config = dict(
    n_kv_head=2,
    d_mlp=512,
    vocab_size=3454,
    qk_norm=False,
    bias='all',
    parallel_block=False,
    init_std_up=0.0332,
    beta1=0.95,
    final_lr_fraction=0.0,
    dataset='wikipedia_en',
)
Each number is 128 + 24 x the weight over its row's rms, rounded and kept within 0 to 255. Layers, rows and columns count from 0. The size above them is the row's rms in percent of the matrix's.

# layer 15 MLP down (transposed), 512x128, rms 0.389, rows 238-264, columns 0-127
size [112  99 112 107 107  98  94 101 100 106 104 101 108  99 109  99 112  93 102  85  91 117 103 103 106 104  97]
[[125 119 135 122 114 172 161  96 156 144 126 124 134 123 134 130 126 135 139 154 158  99 113 131 119 138 130 148  53  89 122 130 165 141 109 124 184 155 114 141 125 166 138 137 207  98 161 141 143 124 150 140 119 129  99 169 130 134 118 137 103 161 135  90  97 135 116 104 141 134 103  92 140 115 105 163 133 121 119 150  70 107 145 109 148 129 150 126  78 138 133  86 124 120 119 138 100 126 100 127 156 128 149 114 138 170 126 102 147 121  99 133 112 155 146 137 178 128 113 142 140 130 181 100 139  95 156 157]
 [146 127 128  91 129 132 160 120 121  94 114 158 106 125 105 129 111 176 166 155 154 126 109 132 103  80 100 155 132 133 147 119 115 127  97 173 147 131 111 129 112 143 128 132 103 111 140  98 121 144 114 104 146 153 119 134 103 102  98 110  94  96  97 154 114  93 107 144  99 112 119 111 102 119 105 126  80 110 125 114 108 125 163 116 108  89 125  90 148  82 118 107 150 152 110 138 114 157 148 123 137 159  89 158 160 139 110 164 120 135 141 160  95 159  55 113 123 137  93 149 149  92 110 144 104 129 182 153]
 [119 136 152 108 129 123  97 171 106 129 147 114 109 107 111 109 133 153 167 119  66 128 103 175 173 139 145 140 154 126 144 126 131 100 141  98 138 146 139 161 143  91 105 128 154 118 119 180 163 138 100 142 149 163 114 121 199 158 136 107 133 169 120 138  93 133 127 123 103 142 138 161 130 143 126 140  99  81 161 126 107 134 131  97 129 140 122 123 120 150 106 159 100 180 127 148 131 156 138 140 116 139  81 122  88  77 133 104 145 159 140 130 101 136 100 139 153 143 116 120 128  95 116 126 148 107  96 175]
 [164 143 111  90 115 140 156 126 119  99 124 151  99 126 116 134 129 152 129 123 124  99 125 105 145  93 112 148 223 100 114 134 127 113 174 130 141 119 172 175 132 126 123 108 138 135 140 145 107 108 120 112 152 131 116 152 167 169 154 109 122 134 107 113 137 129 111 199 118 136 155 129 154 141 166 134  88 126 117 137 120 121 154 158 145 131 117 170  85 151 108 115 147 110  95 136 122 143 125  74 127 119 187 140 133 143 121 140 107 185 100 149 108 151 118 149  91 122 144 145 161 119 108 135 148 122 130 101]
 [154 115 149 188 102 104  91 161  75 118 110  98 195 125 120 150 105 106 159 131 132 111 120 132 121 128 133 205 103 139 140 123  99 101 116 138 144 113 128 150 146 163 136 138 145 130 143 124 118 136 103 124 133  93  98 118 130 155 124  85 144 119 127 131  85 151 148 154 139 128 121 167 163 145 132 188 125  98 142  94 149 128 129  96 131 143 130 145 176 161  82 114 134 133 141 135 130 107  85 137 154 123 154 126 141 111 119 150 178 173 122 151 120 129 128 120 132 124 144 109 128 101 117 154 154 139 147 168]
 [145 104 133 152 100 184  93  90 115 159 101 128 120 137 136 117  94 145 148 108 134 119 106 130 144 135 135 101 154 127 169 113 149 138 143  96 109 143 136 126 143  85 129 119 130 105 149 142 145 175 112 160 112 161 139 119 120 136 105  80 100 108 130 136 123 158 137 123 119 146 130 168 130 138 150 144 167 108 120 132 119 145 116  99 108 114 131 141 118 120 136 111 169 163 157 145 122  90 147 123 200 137 194 131 100 181 165 162 125 138 121  97 113 165 103 121 140 149 127 145 189 155  85 144 145 122 120 141]
 [109 101  92 108 156 123 116 137  73 126 140 121 147 178 117 138 135 141 110 141 119  67 135 126 177  96 129 134 126 144 151 160 114 170 120 160 120 124  99 129 122 144 126 131 143 144 168 103 137 114 127  94 149 170 126 146  83 143 132 131 116 169 130 146 127 115 136 109 103 130 118 154 178 149  80 138  95 139 129 122 125 163 116 144 164 164  90 104 117 148 170 115 146 148 150 141  76 136 112 141 109 142 143 128 134 123 155 120 153 152 118  86 145  98 156 124 125 131 153 126 186  81 149 119 170 158 108 122]
 [153  97 122 131 140 131 121  83 130 119 105  89 115 112 122 145 162 127  93  94 147 166 161 102 136 105 122  83 128  92 144 104 115 134 125 158 110 114 165 130  99 150  88 158 132 123 141 112  84 155 123 100 142 149 132 121 138 138  99 100 111 109 122 132 108 114 107  95 148 103 112 113 155 160 145 148  98 144 123 118 126 133 177 162 145 135 143 132  78 145 131 132 136  61 137 130 151 111  91 119 127 120 140 172 144 130 114 114  83 145 134 174 166 141 154  90 105 116  86 127 134 107 108  83 104 100 169 104]
 [105 142 121 185 140 120 117 110 101 144 172 142  96 118 114 123 117 119 113 104 135 164 113  86 115 160 134 147 137 153 163 137 151 141 166 117 121 133 144 136 127 161 115 141 112 151  91 135 120 106 148 173 125 127 141 113 128 172 143 136 102 113 115  97 100  84 132  63 116 125 146 125 174 127  96 172  63  74 148 144 133 147 129 109 120 129 104 106 124 123 148 123 135  85 129 126 122 143 132 128 147 138 102 120  91 141 135 166 106 148 124  92 138 101 132 172 101 114 165 163 125  96  80 145 111  97 141 138]
 [ 70 114 157 120 126  77 140 121 128 160 137 120 154 106 200 125 127 115 124 119 165 143 137 123 142 136 100 116 120  89 101 107 122 139 107 142 138 126 128 148  94  99 114 135 123 116 104 121 108 110  97 141 128 113 131 152 115 114 155 123 153 134 119 128 116 142 109 112 119 160 130 118 112 151 117 104 145  68 123 156 128 133 135 148 116 153 142 151 154 190  76  93  97 112 172 140 130 126  71 108 116 102 109 143 156 115 151 106 114 115 107 179 125 186 119  82 160 145 129 131 115 178 139 102 122 112 133  95]
 [122 167 133  91 125 124  93 138 102  73 157 132 123 152 122 109 170 119 124 190 118 155 176 110 139 118 111 139 115  74 140 142 103 114 115 122 139 117 133 151 127 135 137 178 130 162 139 149 121 159 101 137 126 132 124 121  98 146 101 121 156  74 107 136 129 140 110 157 116 156  98 102 116 137  96  79 112 110 128 124  91 148 148 140 126 115 129 101 135 164 175 108 139 175 159 163 117  95  86 171  84 102 135  96 113 108 130 119  98 129 173 158 111 134 141 128 124 112 127 122 145 117 129 137 156 154 134 154]
 [150 101 134 122 128  96 141  84  96 121 145 131 133 115 110 114 115 126 128 146 110 146 129 125 132  92 132 142 121 131 118 145 123 136 128 173 128 123 120 162 152 136 131 203 108 182 123 165 129 124 194 119 167  96 163 153 110  92 128 170 115 110 147 149 137 155 143 165 142 166  78 126 116 164 158  93 128 113 122 132 145 114 179  97 143  87 152 133 126 120 151 131 132 170 150  77 142 126  88 151 154 153 104 136 114 119 134 146 156 126 102 122 133 129 137 108 151  91 162 136 160 106 121 144 139 137 105  93]
 [114 118 115 117 124 166 140 141 100 139 158 125  68 104 107 135 110 161 154 139 143 135 110 146 174 151 157 178 132 116 111 148 124  87 139 156  95 174 153 138 130 124 130 154 116 110 132 112 144  98 190 135 122 140 123 136 136 114 114 136 108 109 123 136 104 171  92 154 133 119 118 168 154 140 162 115  99 130  73 127  83 115 148 139 119 136 127 139 145 165 165 117 151 151 125 107 163 147 102 103 114 135 107 135 131 105 140 111  70 130 170 176  86 135  90 118 137 119 101  80 120 120 139 110 149 103 139 122]
 [140  88 133 179 113 117  96  99 122 131 144 116 130 134 106 100 124 138 136  72 149 113 161 128 105  93 149 121 108 186 113 116 153 111 160 109 132 137 127 121 125 115 115 101 108 118 162 148 112 114 120 159 140 109 130 143 165 125 127 144 172  69 133  90  83 133 161  61 129 128 105 129 147 116 131 113 106 149 127 144 118 158 111 110 183 108 125 125 190 114 105 128 138 137 149 144  88 121 190 119 159 123 147 174 127 151 116 153 155 124 141 154 106 113 114  95 106 104 130 146 135 131 139 145 114 128 117 159]
 [124 133 179 128 122 147 127  97 109 133  96 119 170 106  66 162 119 129 110 118 140 153 129 108 142  90  96 118 113 168 121  81 120 144 124 120 113 143 150 154 105 134 137 110 122 106 129 160 123 104 122 132 102 124 121  89 103 174  72 148 158  78 168 164  87 136  90 127 135 115 170 127 151 113 115 187 160 140 152 110 118 151 112 173 152 160 171 137 148 147 118  93 103 119 122 157 124 149 141  91 126 132 152 143 165 128 108 132 116  92 100 135 145 150 129 131 120 129 136 105 110 134  87 137 116 128 123 116]
 [172 111 110  81 141 127 167 128 153 162 153 122  97 142 178 151 129 106 188 139 103  90 118 160  95 130 135 121 183 119 120 149 160 129 138 111 135 136 101 145 102 110 133 159 138 113 118 126 135 163 136 106 118 121 116 149  98 170 156  93 102 100 135 168 110 104 148 127 148  99 130 146 135 149 126 138 119 118 122 108 154 122 150  73 158 157 159  91 152 169 101 157 112 109 134 155 137 181 114 160 125 150 145 158 116  84 105 142 104 141 135 125 114 108 124 143  90 119 139 124 138  93 164 141 145 114 118 149]
 [153  86 137 124 120 153 138 195 158 115 126 108 138 103 127 159  92 114 102  90 114 113 168 131  82 134 117 128 116 127 128  91 138 162 174 116 142 127 139 102 159 116 107  60 137 120 103 158 131 144 162 155 127 145 122 135  97 115 119 123 140 164 131 126 127  95 120 160 116 145 121 129 128 118 108 139 109 158 119 112 157  98 146 174 130 151 172 178 149 116 143 116 119 121 130 121 126 134 127 147 160 109 129  96 134 126 111 104 191 163 115 115 159  77 112 140 116 124 129  95 127  97 132 170 121 143 147 180]
 [113  84  80 156 101 117 120 131 117 105 105 135 107 126 124 118 127 160  96 149 116 147 152  76 104 130 130 134 105 133 168 129 109 126  95  96 170 140 104 147  94 129 152 101 143 118 118 120  99 123  95 138 190 122 147 140 150  88 116 137 110 168 110 153  85 177  92 169 108 138 111 121 139 116 117 135 111 129  99 129 111 129 172 177 144 137 102 148 159 126 176 136 131 123 154 125 128 106 138 127 158 102 120 113 123 111 118 104  93 128 141 123  71  99 168 122 115  77 110 100 125  96 107 109 118 141 151 124]
 [139 159 146 142 125 155  92  87 137 146 118 130 138 112 130 133 117 116 146 143 108 125 143 184 151 156 117 131 186 155 100 132 112 108 107 144 151 119 138 129 119  89 137 141 116 112 100 112 110 131  96 140 112 100 137 145 112 157 121 113 108 109  86 106 147 125 122 113 146 102 124 124 116 112 144 100 160 153  86 136  76 112  87  96  83 142 104 136 119 142  92 146 175 132  92 199 121 143 133 104 148 135  96 103 165 168  69 162 120 132 149 107 118 143 127 118 153 135 132 100  85 148 157 144 146 100 127 148]
 [117 147 130 140 135 138 113 119 132 158 122 130  94 120 106 135 107 160  97 148 120 113  91 139 131 119  99 128 106 146 112  87 139 146 154 157 139  52 165 143 118 151 136 103 178 131 136 132 155 155 136 109 112 134 126 126 157 112 146 143 139 132 161 118 121 143 155  66  92  92 132 155 133 130  75 169 163 173 114 152  91 108 124 112 137 173 101 158 127 120 167 137 126  71 121 114 125 126 152 111 130 100 169 143 158 168  92 161 104 154 135 128 131  75 142 160 131 118 145 132 123 117 116 143 142 139 112 132]
 [138 132 143  98 130 165  91 157 138 107 160 128 108 168 133 161 135 103 144 168 167 116 157 140 124 101 159 113 134 129 126 112 120 110  80 110 165 102 119 153 149 113 148 126 172 147 148 110 121 186 109 136 165  80 138 125 151 145 131 116 132 154 114 128 135 128 145  94 111 146 159 121 123 110 160  69  67 125 154 155 138 112 147 144  73 122 145 131 131 145 103 143 131 147 103 108 113 147 177 136 146 110 118 179 122 156 150 144 135 119 123 145 116 122 181 113  96 166 108 120 108 127 165 118 152 111 134 135]
 [128 130 172 140 141 103 113 147 156 103 128  91 115 123 139 104 126 134 157 133  75 114 140 163 112 164 121 120 139 150 101 163 116 128 140  95 107 104 137 146 126 107 174 141 121 145 115 119 110 166 114  89  75 147 148 118  87 141  92 114  69 138  82 158 114 136 149 148 180 106 137 133  98 148 128  81 170 163 121 114 137 115 149 127 139 116 134 111  92 140 188 154 135 134 116 131 152 106 130 135 101 105 102 138 151 141 118 110 130  95 126 102 108 138 114 118 113 143 134 122 136  71  89 133  76 129 129 151]
 [126 140  98 146 173  97 104 148 101 131 116 112 157 158 115 191 112 139 123 118 184 106 125 129 127 155 129 117 157 170 161 125 135 170 141 125 149 130 132  80  93  95 135 101 120 136 134 136 132  75 128 171 115 160 134 107 111 126 127 144 137 134 127  88 101 124 149 163 114 136 125 145 129 166 157  80 181  85 146 141 118 138 108 115 147 104 116  99 106 125 150 107  64 118 142 125 149 104 106 115 138 131 129 103 119 155 115 125 142  95 108 150 119 157 171 133 142  99 136 163 126 107 171 125  98 135 123  98]
 [115 151 151 133 140 106 114 138  93 156 146  78 120 174 113 157 137 148 142 145 116 132 133 138  94 141 124 123  91 150 129 116 121 114 127 134 164 147 143 154 123  92 125 141 130 137 139 145  86 133 127 155 148 159 137 110 136 151 155 165 141  86 126 144  90 157 149  83 142 136 148 136  90 130 149 151 110 122 124 103 112 121 124  98 128 109 151 118 115 125 128 102 104 121 103  71  89 123 131  87  88 123 170 134  92 155 135 144 178 117  97 154 117 145 142 111 121 203 156 190 120  82 155 118 143 119 138 149]
 [130 153 106 109 160 110 138 145 202 143 123 142 173 108 140 102 138 140 112 169 137 139 101 118 122 138 133 131 141 128  69 160 116 107 133 103 137 143 126 154 123 187 115 167 142 163  89 114 154 146 139 129 123  94 115  64 104 140 150  96 114 135 161 147 114 123 150 133 132 121 108 113 155 152 106 137 195 109  93 144 111 105 119 160 173 122 103 127 151  70 132 138  87 142 119 146 117 122 112 148 128 136 123  81 159 118 133 139 122 129 136 127 175 123 161  99 159 106 134 115 139 131 128 126 148 124 124 158]
 [137 125  92 155 132 145 164 115 151 155 107 131 111 134 112 120 121  82 140 135 116 122 130 118 133 114  72 138 150 128 141 145  97 139 131 168 136 168 134 133 179 149 150 114 164 169 118 135 120 102 155  92 118 108 165 129 145 161  97 107  64 145 121 113 116 167 111 137 137 151 108 156 125 153  79 155 115 117  70 152 138 130 165 133 106 109 116 127 149 100 159  98 128 126 107 117  86 166 132 110 163 113 117 153 143 104 152 115 128 124 154  87 146 155 113 153 119 153 113 150 143 107 153 126 164 111 129 186]
 [122 135 129 155 124  81 169 143 117 144 170 143 162  92 144 154 122 144 102 129 121 132 156 117 106 150 108 142 152 126 125 115 132 156 123 148 144 140 160 111 113 108 109 104 116  88 101 133 121 110  73 148 154 130  69 158 135  94 138 128 139 117 108 106 130 142 107  60 119 115  91 135 161  92 107 119  84 143 138 111 129 150 133 159 167 152 122 191  79  93  97 119 144 118 125 108 135 121 157 130 102  62 138 126 113 141 109 146 104 131  97 110 133 143 129 113 133 109 127 125 110 110  89 134 128  79 148 116]]
# layer 15 MLP up, 512x128, rms 0.343, rows 239-265, columns 0-127
size [106  98 102  92 101  99  99 101 100  98 104 103  96  93  93 108  97 101  99  96 109 100  94 101  93 104 104]
[[168  84 100 126 150 124 125 137 134 169 161 104 117 121  97 154 121 162 115 159 136 171 125 140 115 170  96 147 168 126 117 131 137 117 150 127  76 118 139 122 186 141  82 106 116 167 159 129 104 142 118 134  88 131  94 125 161 119 157 135 133 137 111 162 116 127 155 152 141 143 163 140 134 171 124 105 149  81  91 117 126 137 104 141  92 141 132 130 116 146  89 133  97 139 133  65 130 139 138 154 154 113 141 141 156 108 169 128 142 144 116 108 132 119 154 139  66 144 151 111 130 136  93 122 161 104 107 117]
 [ 94 180 166 152  82 116 115 162 150 171 134  92 132  64  91 118 133  82 116 153 125 122  92 124 148 124 137 145 107 155  91 110 128 167 125 119 153 125 129 136 136 137 176 105  96 143 122 127 175 112 128 121 128 114  91 121 138  83 143  89 128 139 154 129 117 121 163 113 147 144 137 137  85 109 113 114 104 134 117 118 104 101 181 122 120 123 128 150 139 162 140 136 109 139 107 138 144 113 108  80 143 184 120 140 131  86 134 120 175 162 131 108 142 133  88 159 137 128 147 153 132 145 151 152 126 131 145 155]
 [155 140 135 149 115  99 106 134 130  80 132 162 133  92 133 129 137 119 108 115 137 139 134  98 124 109 127 154 150 164 133 131 141 123 114 105  87 121  71 109 140 149 123 153 156 142 126 132 105  68 144 132  86 130 118 146 134 120 141 127 153 116 136 142 197 131 153 142 164 128 136 109 127 187 148 115 127 143  86 126 158 133 169  54 103 154 116 119 144 154 160 117 113 125 121 109 147  92 140 139 142 156  72 116 157 128 124  96 114  91 151 143 147  90 120 151 188 126 140 160 120 106 135 133 126 148 142 147]
 [158  98 110 136 108 117 105 136 142 133 112 147 140 143 120 130  93 141  99 163 123 156 174 116 125  86 129 117 143 132 111 107 110 117 113 141 142 129 120  99 107 107 141 149 143 161 116 132 133 116  97 159 138 105 143 141 120 113 119 160  92 155  97 129 133 159  87 177 154 112 171 134 129 146 115 165 145 112 116 154 157 103 159 111 149  87 131 123 136 109 144 144 149 146 140 130 132 129 158 181  97 158 110 113 175 157 136  66 116 110 118 101  96 126  91 107  99 156 113 120 138 168 195 155  91 119  97 161]
 [164 141 135  86 120 151 143 101 120 141 144 127 140 124 119  72 115 122 144 137 107 141 105 160 132 117 119 150  95 137 153 133 163 108 116 170  99 136 105 134 134 150 185 168 102 156 126  94 129 129 138 143 161  93 165 160 115 137 108 140 110 113 122 134 158  83 120 126 145  91 165 130 116 185 111 118 151 128 143 139 157 165 187 121  92 132 128 142 141  84 110  99 148 137 159 141 131 152 175 109 126 138 153 105 121 139 163 119 132 132  73 112 119 112 126 143 186 102 105 171 138 124 123 142 139  95 121 129]
 [135 137 122 157 123 142  92 145  72 151 109 136 122 135 147 108 111 142  89 156 130 125 149 160 118 134 149 118 165 113 124 124 155 146 128 192 127 112 110 170 121 146 142  96 172  73 116 120 103 130 125 144 127 150 160 152 125 137 157 119 138 129 111 108 118 160 131  92 166 160 122 117 155 128 141 157 118 176  76 151 121 129 149 124 140 140 116 123  84 102 120 114 162 109 118 109 116 108 113  86 132 114 139 157 145 134 179 170 130  90  74 113 119 104 119 149 167 127 142 148 156 126 154 123 160  77 128 102]
 [127  79 141  89 118 138  77 152 148 118  93 159 175 103  99 102  74  82 132 143  93 105 114 151 126 151 129 151 120 149  91 134 106 105 129 152 146 107 129 112 166 141 126 124 138 162 133 123 123 159 119 132 137 140 130 116 126 127 181 158  91 133 103 128 140 150 184 107 133 156 106 115 118 123 153 147 156 159 158 124 136 115  91 117 106 116 128 114  84  71  85 135 146 127 137 105 116  92 143  83 127 126 142 156 149 137 139 112 150 153  73 144  91 150 145 123 133 132 151 115 133 101 149 140 134 146 108 152]
 [126 143 156 170  92 132 112 153 156  91 151  96  93  91 128 101 124 154 113 112 100 149 140 102 116 113 109 109 103 114 153 139 155 100 133 107 129 125 165 108 125 113 135 128  94 164 132  91 116 127 126 106 109 127 132  68 115 122 117 158 145 110 100 135 118  90 117 174  84 126 110 128 129 136 113 148 143  87 127 178 131 156 152 145  88 123 102 118 139 156 172 148 158 141 148 153  89 134 147 155 141 135 123 173 135 161 120 105 134 114 117 176  87 183 150 133 136 145 173 104 109  94 128 138 138 152 122 112]
 [140 131 105 153 116 122 131 162 162 117 156 145 171 124  92 144 142  77 129 111 135 176 144 119 167 125 132 170 124 115 109 111 154 109 134 145 119  91 120 149 137 137 140 157  95  98 159 163 135 150  97 149 145 100 111 161 116 118 161 151 114 117  81 123 113 130 102  84 159 125  97 138 124 116 118 125 177 106 149 136 104 188 150 164 144 146 166 102 122 146 115 120 110  87 153 134 150  90  85 120 144 152 118 127 163 151 144 129 138 164 113 147  93 119 175  96 127 142 124 112 162 128 101 161 116 132 101 130]
 [112 129  89  97 123 149 109 162 130 121 139 120 101 125 108 100 124 159 140 105 121  75 121  82 105 137 130 118 147 155 150 148 138 147 105 101 101  98 143 132 162 112 122  87  95 110 106 141 146 156  92 105 147 129 145 132 125 146 146 143 142  66 118 120 148 110 106 132 117 154 146 148 146 152 150 124 112 133  71  91 175 158 131 135 164 166 160 102 115 126 108  88 126 142 138 119 121 151 111 120 161  93 117 167 121 128 119 174 100 128  88 141 132 178 114 110 111 101 142 184 175 136 136 144 146 109 142 130]
 [137 126 159 126 150 143 155  99 161 142 177 104 115  90 123 139  64 119 172 162 165 133  98 154  98 151 110 154 140 132 116 147 152 143 161 142  91  94  89 160 192 131 140 114 152 154 125 134 118 148 136 156 121 133 147 151 147 175 119 103 147 111  95 147 130 147 133 122 109 120 156 113  95 131 133 151 129 136 122 103 129 107 167 120  99 118 153 140 120 141 119 106 119 130 156  84 131 137 145 137 126 175  96 127 110  94 141 159  81 104 131 126 108 117  97 121 147 118  73 132 100 146 154 149 141  78 120 132]
 [119 122 121 110 132 134 108 174 120 152  75 155 145 131 145  94 130 131 159 136  96 143 114 127 152 152 137 159 132  74 136 123  76 101 135 140 150 132 131 104 127 140 132  86 133 130 155 164 109  99 131 153 144 145 124 101 125 103 164 127 153  86 134 138 144 136 152 121 113 139 159 206  82 137 132 121 104 123 146 119 149  87 106 138  95 126 149 176  76 123  91 149 146 116  72 138 124 183 133 129 146  84 120 114 137  93 117 127 102 159 128 122 142 106 164 112 108 134 122  86 124 116 141 134 113 140 118 146]
 [137  90 136 100  80 129 126 116 144 146 132  89 165 130 172 139 119 123 126 172 129  72 126 146  62 120 100 105  96  98 116 142 111 152 145 172  98 139 143 137 160 163 158 112 102 142 149 132 119 123 129 162 164  66 175 136 140 105 114 154 160 132 135 142 124 129 119 145 155 127 101 128 118 166 110 160 124 132 105 123 133 111 117 125 142 118 132 139 143 125 116 171  96 142 143 114 171 127 169 108 145  89 125 130 170 114 164 122 168 141 139 120 111  86 153 142 139  86 139 137 116 141 130 155 120 101 114  96]
 [137 110 111 143  95  91 102 140 117 129 108 131 139 159 113 155 133 111 145 174 102 132 116 122 116 127 121 137  96 103 174 169 155 117 108 104 155 164 107 153 173 109 160 110 117 112 110  76 128 132 109 169 133 118 149 169 148 120 110 146 131 125 135 138  99 114 173 148 125 130 115 107 155 141 133 149 122  90 103  72 146 103 137 102 146 157 135 118 141 170 126 120  83 151 139 117 130 128 151 105 146 148 156 164 138 146 111 141  72 137 139 131 119 159 105  99 136 109  88 140 162 125 128 141 204 147 144  95]
 [119 105 125 125 160 138 149 176  82 126  90 154 110 144 114 121 133 143 115  97 138 140 137 114 120 157  88 138 141 122 110 180 157 163  99 127 112 171 142 108 129 133 136 168 120 171 117 148  99 114 134  91 141  92  90 130  98  83 135 170 173 109 105 137 116 128 106 105 102 122 117 149 141 102 137 138 144 177 107 144  92 135 106 139 161 116 124 105 130 138 102  82 162 172 142 146 120 107 129 138 126 100 135 121 115 176 116  99 135 165  98 128 127 119 143 100 112 141  86 180 119 160  99 153 148 134 127 148]
 [ 98 136 123 128 118 118 131 166 119 175 115 122  93 121 151 116  83 155 138 124 110 117 161  56 108 143 130 132 153 149 162 143 138 120 117  54 138 142 103 142 117 141 118 111 121 171 143 115 106 155 142 156 131 107 108 140 151 114 144 164 178 125 136  99 116  99 139 112 147 132  63 162 126  95 126 105 145 101 121 138 153 128 125 158 154  98 112 166 121 137  83  94 102 169 148 141 124 147 148 168 138 136 123  88 109 127 134 145 144 158  84 136 150 105 123 119 157 118 161 114 145 137 103 112 129 110 163 134]
 [132 151 103 139 184 124 138 170 121 174  98 115  98 142 120 112 103 170 117 102 169 171 144 161 158 135 147 108 142 120  80 107 179 133 108 148 120 153  90 138 176  99 130 112 141  84 120 161 129 120 144  99 131 147 100 135 121 134 113 135 121  95 149 117 116 168 116 125 128 112  90 138 143 112 105 105 114 129 155 123 113  93 146 138 147 113 157 140 134 113 141 121 142 103 100 106 138 105 154  89 163 149 114 149 128 108 151 128 121 149 116 145  99 127 131  96 103 120 140 157 105  91  97 121  97 193 137 174]
 [129 154 158 140 154 140 157 108 161 172 147 121 120  83 116 127 135 139 135 140 121 124 125 171 144  85 130 137 133 117 106 108 180 143 139 108 162 117 144 168  95 141 137 115 162 138 124 127 102 167 171 109 107 163  86 108 176 116 154 173 114 106 143 105 114 137 164 116 147 102 111 100 125 141 152 123 119 163 153 134 155  89 104  85 138  94 113 132 100 155  95 131 139 128 107 168 128 143 127 113 125 154 163 143 141 115 119 103 146 190 119 133 107 138 125 139 160 152 112  89 106 114 155 137 149  93 169 110]
 [108 164 143 108 141 112 148 143 148 123 130 140 135 147 117 103 117 141  99 130  91 156 124 125  82 201 163 143 125 143 132 174 128 119 120 129  95 148 118 177 144 118 135 138 137 114 172 106 111 106 142 166 118 156 113 128 117 124 138 125 170 147 146 136 157 142 101  77  93 141 132 147 143 113 151 166 146 126 152  84 116 146 151  95 149 145 139 124  92 128 105 131 122 122 129 176 115  89 153 183 110  83 124  74 161 152 146 160 152 119 128 112 135 125 101 126 162 161 109 122 173 139 120 126 129 142 155 152]
 [137 147  92 152 152 102 174 155 162  97 113 109 168 129 127 132 168 108 167 103 132 131 114 179 140 150 117 110 131 146 135 129 115 155 145 113 117 100 154 139 140 108  70 110 170 142 126  96 205 140 143 102 145 112 148  93 123 109 150 150 130 140  84 126  96  81 100 114 140 127 109 149 145 141 141 142 117 135 137 124 145 100 111 130 146 159  85 121 115 114 166 138 125  84 149 147 126 114 111 114 118  99 122 112 144 151 150 146 156 121 136 117 121  98  74  78 153 116 164  93 136 131 137 146 114 101 137 149]
 [ 90 135 124 111 124  98 125 128 112 148  65 141 149 145 143 121 162 102  89 140 138 151 158 173 115 151 132 135 151 150 135 147 108 114 136 126 108 132 102 127 129 140 127 147 114 164 134  86 135 121  82  85 103 112 126 174 122 140  99  86 134 147 152 127 115 193 157 124 144 157 176 118 124 147 131  89 109 114 151 105 128 126 160  97 101 157 150 118  80  94 171 109 148 113 143 124 134 113 107 140  99  70 142 140 149 162  99 123 116  72 128 126 105 135 150 143 157 141 120 140 114 120 131 118 116 145 129 175]
 [136 137 136  93 112 130 114 151 147 144 162  96 188 155 148 126 132 105 129 142 119 162 191 147 118 150 120 124 115  93 106 135 118 146 113 135 116  99 140 131 102 144 133 120 180 174 138 120 107 144 102 101 135 165 172 113  84 159 166 123 149  84 105 104 124 119 102 125 115 163 159 148 125 158 139 135 126 125 152 125 160 131 140 134 132 121 161 171 143 134 163 116 132 136 117  99 139 169 121 134 146 160  88 165 139 135  97 173  86 177 110 182 113 150 174 130 133 129 127 113 121 103 119 135 126 133 101 118]
 [158 122 148 172 108 121 136 109 141 117 125 157 120 149 190 122  93  69 137 123 157 132 116 115 133 113  96 130 147 110 134  98 124 131 136 124 127 130 141 127 147  66 147 110  84 101 123 123 151 135 133 106 140  95 137 133 133 141  82 143 113 125 163 132 100 162 126 122 123 156 129 111 183 124 143 114 112 170  92 114 143 141 111  61 143 103 113 106  97 132 117 121 110 174 158 146 123  77  99 119 135  94  95 129 153 134 111 127 103 107 185 120 133 126 134 149 142 109 136 109 101 106 151 118 167  71 127 109]
 [126 139  90 161  99 150 123 122 118 124 146 178 152 115 135  98 148 134 144 145 137  82 160 102 106 140  75  85 123 132 134 145 147 135 154 102 106 140  95 143 134  90 144 129 156  93 141 141 119 155  76 140 103  84 123 130 112 116 148 122 152 128 106 139 129 127 145 132 181 158 120 163 103 106  69 163 156 151 109 128 124 120 163 141 109 155  99 103 122 150 120 129 117 141 120 163 144 142  80 141 157 122 120 140 148 181 161 182  99 125 110 149  89 140 113 134 161 140 136 113  95 139 122 117 160 133 109 129]
 [106 138 157 142 111 118 165 169 110  80  97 132 151 161 129 132 157 169  73 199 125 120 151 166 124 147 126 131 117 128 117 130 123 112 104 129 123 135 125 122  95 118 126 164 135 153 133 123 174 153 144 100  94 100 102  98 146 116 138 143 135 122 152 154  90 121 145 145 115 155 111 105 130 156 137 136 114 114 100 111  99 126 103 127  99 124 115 135 133  85 104 141 114 137 187 142 187 158 161  84 113 140 136 121 110 111 100 129  98  98 134 123 105 114 103 132 154 135 122 135  80 141  90 130  72 108 135 136]
 [125 112 121 164 139 155 146 135 167 153  78 105 174 122 158 156 136 108 112 110 136 117 123 134 166 105  83  87 193 104 144 172 107 141  87 101 123 123  59 134 137  95 141 101 139 104 141 139 153  95 112 166 133 115 116 117 132 127  97 119 129 106 146 135 142 135 122 120 115 128 118 136 115 179 135 136 137 148 131 185 121 141  99 148 145 108 133 111 136  65 181 149 141 145 108  97 116 155 133 132 127 132 143 104 121 136 131 103 106 171 128  96 119 109 160 122 133 117 104 167 107 124 134 133  96 121 101 103]
 [132 139 110 162 127 149 147 143 131 133 185 113 143 161 154 106  76 134 110 167 136 137 106 186 137 178 141 135 131 106 115 115 157 170 133  85 177 111  50 192 165 172 121 147 173 117 125 117 106 126  90 148 154 131  99  92 139 137 126 104 146 135 124 146 116 129 155 112 142 114 136 147 109 134 129 117  81 127 153 139 117 124 121 125 111 132 124 154 114 123 134 115 143 147 121 125 141  97 130 142 131 159 130 141 116 108  81 123 125 139  90 158 101 124 121 119 103 128  92 115  97 161 131 169 109 138 119 149]]